{"d_model": 704, "d_mlp": 2816, "vocab_size": 16384, "norm": "layernorm", "bias": "none", "init": "normal", "init_std_qkv": 0.0189, "init_std_down": 0.00472, "optimizer": "muon_variant", "lr_head": 0.00455, "decay_fraction": 0.416, "batch_tokens": 131072, "steps": 7395}
Each number is 500 + 25 x the weight over its row's rms, rounded and kept within 0 to 999. Layers, rows and columns count from 0. Numbers have three digits each. The size before them is the row's rms in percent of the matrix's.

# layer 5 MLP down, 704x2816, rms 0.0546, rows 505-541, columns 2288-2463
103:480510536520531506529482455465500511489508493501488525545485504480483548481483522508476462550486495455520526495541485493538456517480536495507501507519511532491524463514491494506539499479458503534453480479488501522494496541510467550474492475498470483485512502521497479488510498455498449517503514528532501557487458524459486525509513496489508501479515512476496464498502504514459510496491541493492531487466529465529541489469556481508471474484489463529525508519556483501495521460476454532487511508483499543500533465524531519495497490
099:473485515518525504507499520541496520470475487514531513546484507513464459481494500519472490480549530507499530502487514484459525535505555507575466507455409512521517523507472475496487527526473474514462506500485536533515500495521470534493471447508524491525510485497519565510545528468503450473493510475493501508497532482454477533512473519529493496496479547479505513527528470481484527545487479481491488516503510508511487554490459446513508546505512475506522522491530515538512537499505489476498513492502500471496498499554516518480528528
101:492519495515513496487470468518547445518490474513495514495498462487480486545488454515515487500516503498474517505459464492499496492453504492471509529477525535558530503523535572552503474500454448500513483513516488511521512524504508513538466522504495536532488509462499474516549519462473490489499461510537481479475434526542503501541484477500482518569508517497495486476519456500486552468501498465502500517511504472530464480521485509488488480484477501479490502501515490503488506471514501493494517503516505474513547522531508488450512548
101:491542494521502473518480461517502489525469487494478438466544461509520461485459469525457509494531495483531488477556546502502519538501459487559510525497539510471526450491481532511492473478499482491478477536487479465451505510530527481494498487486488493498521494494497508517530509498545500520514528489541500500509498520530519500494511524478450543460516546524482491512498477458503503493477572492491452501488495506479501515480467488492482487506498517455509500486469499495514486558536495510538494475491468492482536553542488467463527513
101:527505501519470463507492498519493478455523546481513505500488429484542536513507493505531470477462537536491500512464522470478529550494485470470497500483492510500500453508457509484534522473495534514498472501452497482522467450483491507522471520474474530525498504479470526499522501510544502522505501511469536460531490488527490479530501482503451503533467559456479503466495515538487506521464517474477490472495497502507544547495518486539500464505465582510498515562485514506486508496502512520527490504486509510493484436505530498483521503
100:498475501516466542498488498476506511532520493544520497499503455472492523499486495513547506479461524544520523492437506465465489553545428537528463515494514463489484507493512437531484451526506502478548553509521505469503541483497509512500471565495528506490474513502514514515498497481492452482469510513467487506506462509492502493451524499498505505499511518521534504540473477496491505542503508523459488501507510524546511504482501516504509519508475515489467527488485524519510561484472502538470495519489489494510484504539458472498558492
100:471485537539524493522495461534499567502460522512477515489486531488504510492432493517464485508489447500502494492467486521494455496489487479509482459507528467531487471491513548479551466505457492534552518498515526548495471485503492491479513466494497529452512532481481494463527511481463474518444496467494511467469519519512514486527481487485517498468540486515471484496547488552515477477531537518501512516512500501540502510483476525516473522437512532500516473547532492503493498537553512484469502554505500512501485491543479567490499499
099:492476506482503437516539498514498530530470542493479503515487461521502500497503496490515526550472500488523525519532491555442493518456534462376525484522442547496475526531508483539476484499472482482515512523479510479499527518461541537482482513452496498475504462523497505499534521505491518533524486488501475482565516518496491469531518487508497517506510500492548468476476463472475522483480462513501485488500481485438488481519507449551494473498492487464463496508496488485465480488515515492474492503520479501486528550498494473516486443
098:502524490458484446495488454523535497470489504538472510504571504461500520481515459478572490426484507514435495464462522461479486487541516492502510477477509535521486477538477462476478484485507554492500490493521479507508465488503504508512476509518527465513467512497513468482543510486459519522465497466526504505486481498512489472447485533539488488534469480520502521475491504470518569492486476486473466501527525548537525516482555531528504497466510488548533481479521561511492504581500478547488475486503493519543458500532529506515505484
097:467493496525482491483523502507458454531472507448485504518479540491471530501446518507472506508461492506499507483479523505516519490488468524476503513487472519509497524512518481490488479496501487513516517515471467558498487491521523475529496474492488542477464480502492515518466501504509524473493465473494481502472499466466493489502480492485519486505467543483500489522481535468455470517519513507507566503522498481503492519545593502532509501500523499496496521533493534518467499479487521467549479462518538502515464481452526521465482545
099:483519535471510446524503532523488480466487471550496481526515502464525497529447498531474506484476549498477499511534461555522520570530527499531487504509506511487521525460525514501528524486488506515540455513503563505527490499506507510481453519535498529535486522515465531507522495453465513502493482504491500493530482523562513518479535490454503456482477461502514496512491521542524524524505476542483473525517562480483445525485490484498503485478523464528495491491463507436488532566485514444466525568539465467518505457521516521513517527
101:473539507455494528516522483511514519476525514489489548519510535468525504484532558482464522502527465538481491524511471525507503494507513554496493528520495506479489493466518517513504484495480485481521506499507478503505509508479506532508527501525565502483482495525479490465497530462494491511484540521504510520478499447495513476521525473524535491478478473495503487547463544461456504554469508497487525505536493540486544482493461520485478517492547553488462531468481473459470470521479527507504494517464513509494498513473482532555498498
100:547507464506545504446496474548512512495463533466474511495498483488512500519522523526489498496501503477500509548502510526513450522483507563529494569500493540511471503550517570500454542519514454515469490511530457504497527492480473461479549521467479522462453436509497532508499538526508499489505536483479488476444495510488492478510498473559471500515515482548492445501506506516462478501526524513490474510505490463508506473497518544515470491502476502452483473505530487563505490485484478474476540471518508538521456498529500509502525521
100:519501521531556513521469510473503452513486490464510528504535503474530497449513543525523447538513525477520481474545491493483483503521501484527503547498463493526491497523502497535484488481502525536458531515491518503481511531462482490521502503485491566519491517500520459489513493518486510470518496524454464476504519515456485464519511515493482516466525508486496457478503470497487492497522482531545525552502484513502503458538475481474503453491424515533483468507457487515509480488530471508496524502518465539508512511509500536482528510
104:479472486486492479513505507507500489516465444512517490487534464482534479462469500511536471526433502487478490492483451458529470478513482471541500490489530474509499506510541488570487496484525514511523514460516491493474535501494457490562470528484468480513511483524553485510488518470505500475497478527529510472519501522457551544466514525507494489432476534481525448505508483514515516515490471522507504534520504461479516494510491504480513517536552489534511482507481493515476513475499525496506488494535480510518509483485462521491537512
098:534500469461433514515534558530503492496496467508488495535493457500487465504492473545495524482495539497467468499493502475489501506458495533512535521470507474469515525489463474488483475491494545488519492524508494521499528501449550506559495508524499506502494491469527465493485467545493464469479539520486475425521482528496503525518514470523479539520495504522526486504495531532503503520468460503464507507489473481495512463540523471530526503529491481473523487524486513492488465525511475473522500492513454507456504538516512506464499542
099:499511486470533497513537541516513509503516526498493539464517501511509545491494506536517531473495474485485494552477474470474481484500543478519507470555523493484552471483467483496463485521513540494500509561547524462488472467462499522517493503483475496516508494484472489439510518501506515537509548506500511525490504495499503467486498502453509557450509519567473480531449544491505534466494518495525542534443495498503538504509492429504530469507473499484485533498435504487515527506524553523485546506450521511540535526510506471473530503
101:507471475527454520494493502504489478521560497498457513484511529515515519494499448509513487525520531524477486513495470539468464510519460528482521475493480471470509536483527526484468490488521529513496510463503534521544499484530532488472515484532529487467495479510501489499518485512484500482497517473517487457510463501449502511538552454538548467543508485494487467502451517466534510500495505506464490519491493560513531460479516464501497541501481455474510543455477482487503481476520482480494474495538527517523494477496490485473530521
099:509502485475544513471486480496503532482520482498495466477497521519541526491487444512520495465533484495521494490506498461509481502474503454458499499512447506519506490471473488538531506515521503479497520493483491490523520444496490524540486525473498539482456473479524509510412478518498491491497513464530520509527483464498445516509532488503529503529520471566470524511521489489472499509471468497502536503519514440462527555511530496457485552550480481516495463505500515502475474490491511464500506487485489481501524464497506527465514478
099:458496512533499503512495488507479519498511514492462495493545469543506493487501477489519533514518496528473494516502535510551467496501464537457526489480528503485447501449459516463494549454503519483524518500539514486473506529449499482498522486489465518513451537525489492519535513515494508476528503503464474540476490533486511512474474521529497508489518456466485460468470476497499503499541522487472504493485532494478503474541528503456495474524563519470454510534500474487560520447528540499477521486522529500498527518527504501534460487
097:542533461511527516494470497517508527481495505473463455461538483506507558527536566511479485505466461528503537480471481504531545500542504511490514491500483521461514518519500549518464517510519497515524522509501497514501467496512496530529521528480499512486524452465509527523460500504502516511559480492525511469498512520473509487529484504464525504489545544517498475507507508517449497465484508507475517531511487512511473503476504484481504490506510507520498511491516495495526521451510472457441479514527521512537487507492524475473471499
099:489496463502488509505496499506506541467521476475462499496515494505512529496478483489527483463504469494494523465524502510501500536510522542497470526498525502483512486515499474495475471500476498460505497549439514482547501487531490478497485482482496522516563480454507475534492513501450519493484456453533480469490512514491507512518472541483513509490508508498556550480496481497505498503471514502513518491532534475545517509512484523515492470507509510479525484528517505508503480506468513470490478494552461481489473485448507508467509475
099:538523544510483495514529497475506491498473478506559481499470477494494497480538527503482492475489516503523522468512480522486475495498514490454488507487480522525475520530512452454544502472486520476488459535491525525520515479486494492507506537495487543513483445495464523476488522515514480460491541506519520449507483507535530459511518507434485466446511531470546467492524455501456531464489481487466471514486490531480539459529499449466510490473508513457533498502476517504510496522499483505528509510500496444510529495460461528493516476
099:487494512508471491516507536535495522520517531497499492492534511509520497478480514548480476519467500533483556521474512542473533493480483498451504478518516474468485448490447493549462475468528480486477480484512482497531485510513519542512470510483473533502512540501526479496472537516520512502500489488491526543494502481479512457508453448482485510510494522507479518449515535500480529531518449466499508519484535487464497541483506501501494447498524511548504507532503538526532512480541523514453477526521459473509481503452499478560508501
099:498484464500493483506461535534447467499510541457485478507529513491513510466547522476482473529489454535506472517517476537499536513472496517455536500480518484486439486480534513494524509493508526549501514467502532487484473477521450513462483479529529448511482493502505527507483490502477490472493465469502489476502510489465520520486471480533508488524505516504530490483500503486523514556503467495459501467492489532487508538507504538497506457492496502517507531525538531471501522550497513554484480525501530519495500520465472482499512511
102:524502478483484496499474499524489499542503481491507508553481518474527500518538546504480496484492475473538506515502499496474451529479466490515504497493522488502475524482555515498449519514550499458514501494521539530519504517495493543495518501513510488539482480477472519541463549519491470510509526551508492492498502537468461512479483491510517495506505526488517465495468522488487503543517489456524527468504506447525464529490496447498556528468508519507511519499556499488505471510516506481518535478486473465555527515467465500512516468
104:534456514509525508509484505539478463518500489498505488498519528485448498492505476501519505493483505477476528513539476518451457515511509477456519510439494538503491533507506504436505505512464482497475476529528499507465491530520547514494512505505517527521473488555499506508492546481471475484515500510483518512525533461473468519537481486506492538507521495490499497537491456485500483501449530535500509501508503498514494447513475520497504512539503510498486533491458522502503494482525437500551532530515492504513532495496519473529514516
099:479488487468487505503526517489512516481515509549503511504489486516514439489480482527512539478496551485538502535501480512482495517524480490507463505519495514494499490488522500486572453536486487474512460498532490451538502549505490475514544519501501461507485462512516484484464493466507496493480520490501497490504466496557521513502493507486502528477496456534517552514539478480508526525524551521472526538475503553504506479470475483468491513520467499496483478543506553502481495525505454476519501504466484500542491457438523495497527469
098:516479480522513466488489490527487522509501526494505522470526503555513480510500507526481515540494497508457500493502514547545489538503479489509526509484518528517486437515514515513451518498528516530501457508482489527517493543493556527493500500510488494507506510517519481527480519461513490494502477520478484514494494517550516467527502508532514492493475515464549525497473494511463476481550498498491502528503439521526506463451514438539478497509522516482501479455534494504519503512526503506453509530481460437483483512486525528461501495
101:495472486489436502475482476537503495549502507546512543549500511470486474546506497508494485504492522522519469497541477509481473484484476511537502485503577520499531472494500459456545471470534506481549510477530516502498540501526553482546528524474463466503491513494496482510538525541488479498468517488473493571515475525490516479491491517486457516458491468529508552517502464497494530523524504509490466501503535494467483468438477550517524543459484535469490438487472458530509463531454508503513542515501450507521508475451521570532495488
101:471520543503496489464519470523511479488503512564507491486496459532536435497492479515509461479501550516514492477499471461508488508495518535521502491487465521480546523518471493499514513453521488533490494498567511536463469535535486488535521540503493545529516509484481509500497494539456490526514500522533527507494483482491478435525499504519507521473481504490530460486514461466489509472485491453468493508546489436511457503522496529522491465503474473521537517472550478514534532536506460501531521492499501540500493506455483515494500482
096:454538501472474492487492477513546494501503516562467555530485452483520520489470521508510549497510505526516479490526482527531466491495520450476498467486469458483508514488460472527533502509458532490504502537506546510505502508473489514500489472466489487456479501538516532483543525506525539485462537480542488446464516531503522502468471470485495486509485547490474482497516512534508504493527533513536477528501492522551504501468498527491520474518505509500494544520478481469469455481532485480528511505480495490488511465523520501545516497
100:494466486489463433485514506501480511523543507516473556558510457543486516496504479492484527460490499485481492497461521558511498482481502530511494555459519479492488539504495512510483510515484551500528481497498523515567552467512501521462479504524471514497487485467492488498437508526506488561476509525490505519485507488530481451488515504491556512472496529489476492533507508482510512505489492463472492484484502485443538491540472470461533523518515474560463485459503488539508500466489478476526528508516544520487488465500515503521523473
102:489467467513489473462448499461510474491513494482506491492473541502520506479475483488502523545503466514491481512468499468533455523527493497482484534522476521495519486457542491509521487505557544503517475499510499522481501507489517511509496487526522501480491466484504525535502511471484469492521462514481511480489506512522518515494481506549498461511438474561538520526468493473518501488467496517483479475539449513514551447480481491507534423507530457518489496487487489498499479510487502441507499531484461527526495512517474474475475488
101:513500504489539521526496456461533515503532507489488536511548521481550496524487478546543467509451499503497499527469528513490494435476537516494495476508455510500506496505501482459462535472520508470490502507447497497481525501514524499503481433457500522492537442474494486480526514483490473440480486503532526509500523467483487443486481526494509517514494488477484487477551495514489484461498536521468557515541505456515501507545518496486533454518518541534491504470523491487512473482513516485486469515519503495491543499500470520531513498
099:520510543494514536539513530476475494513509528503545506495472470465462436519493458532476482533484503504525487493519522505507450501509530519533441476488466492508504465490498518509545536495465525489522494482503476513537488488502487462500517485507516494506523490498469511463445465513462529501519521461478468466466568497493503439505502488538492494530506468443549532526532472503420488488491465549488483518484511531528488444485491514506533520476514516513490471511456491528492503500485490472531530466542489492465477480461548462544465531
099:499499469539489491488526494447504534475526496472501540488483477534493506616488491541493507494507538483521505503507476460510503485464510518489524498476492495477526462499495457461481528545485487501488497514497495476566507507472507502492430543510508501493501515468474516463470433561501512475502501486498482512473545506528497485533486507496496473499505512471501543475492510496468466495521493505456529549516490428543527543484521485506536502542513490521491473488510514485515439535530466509486563472521482483506516469493510453496473545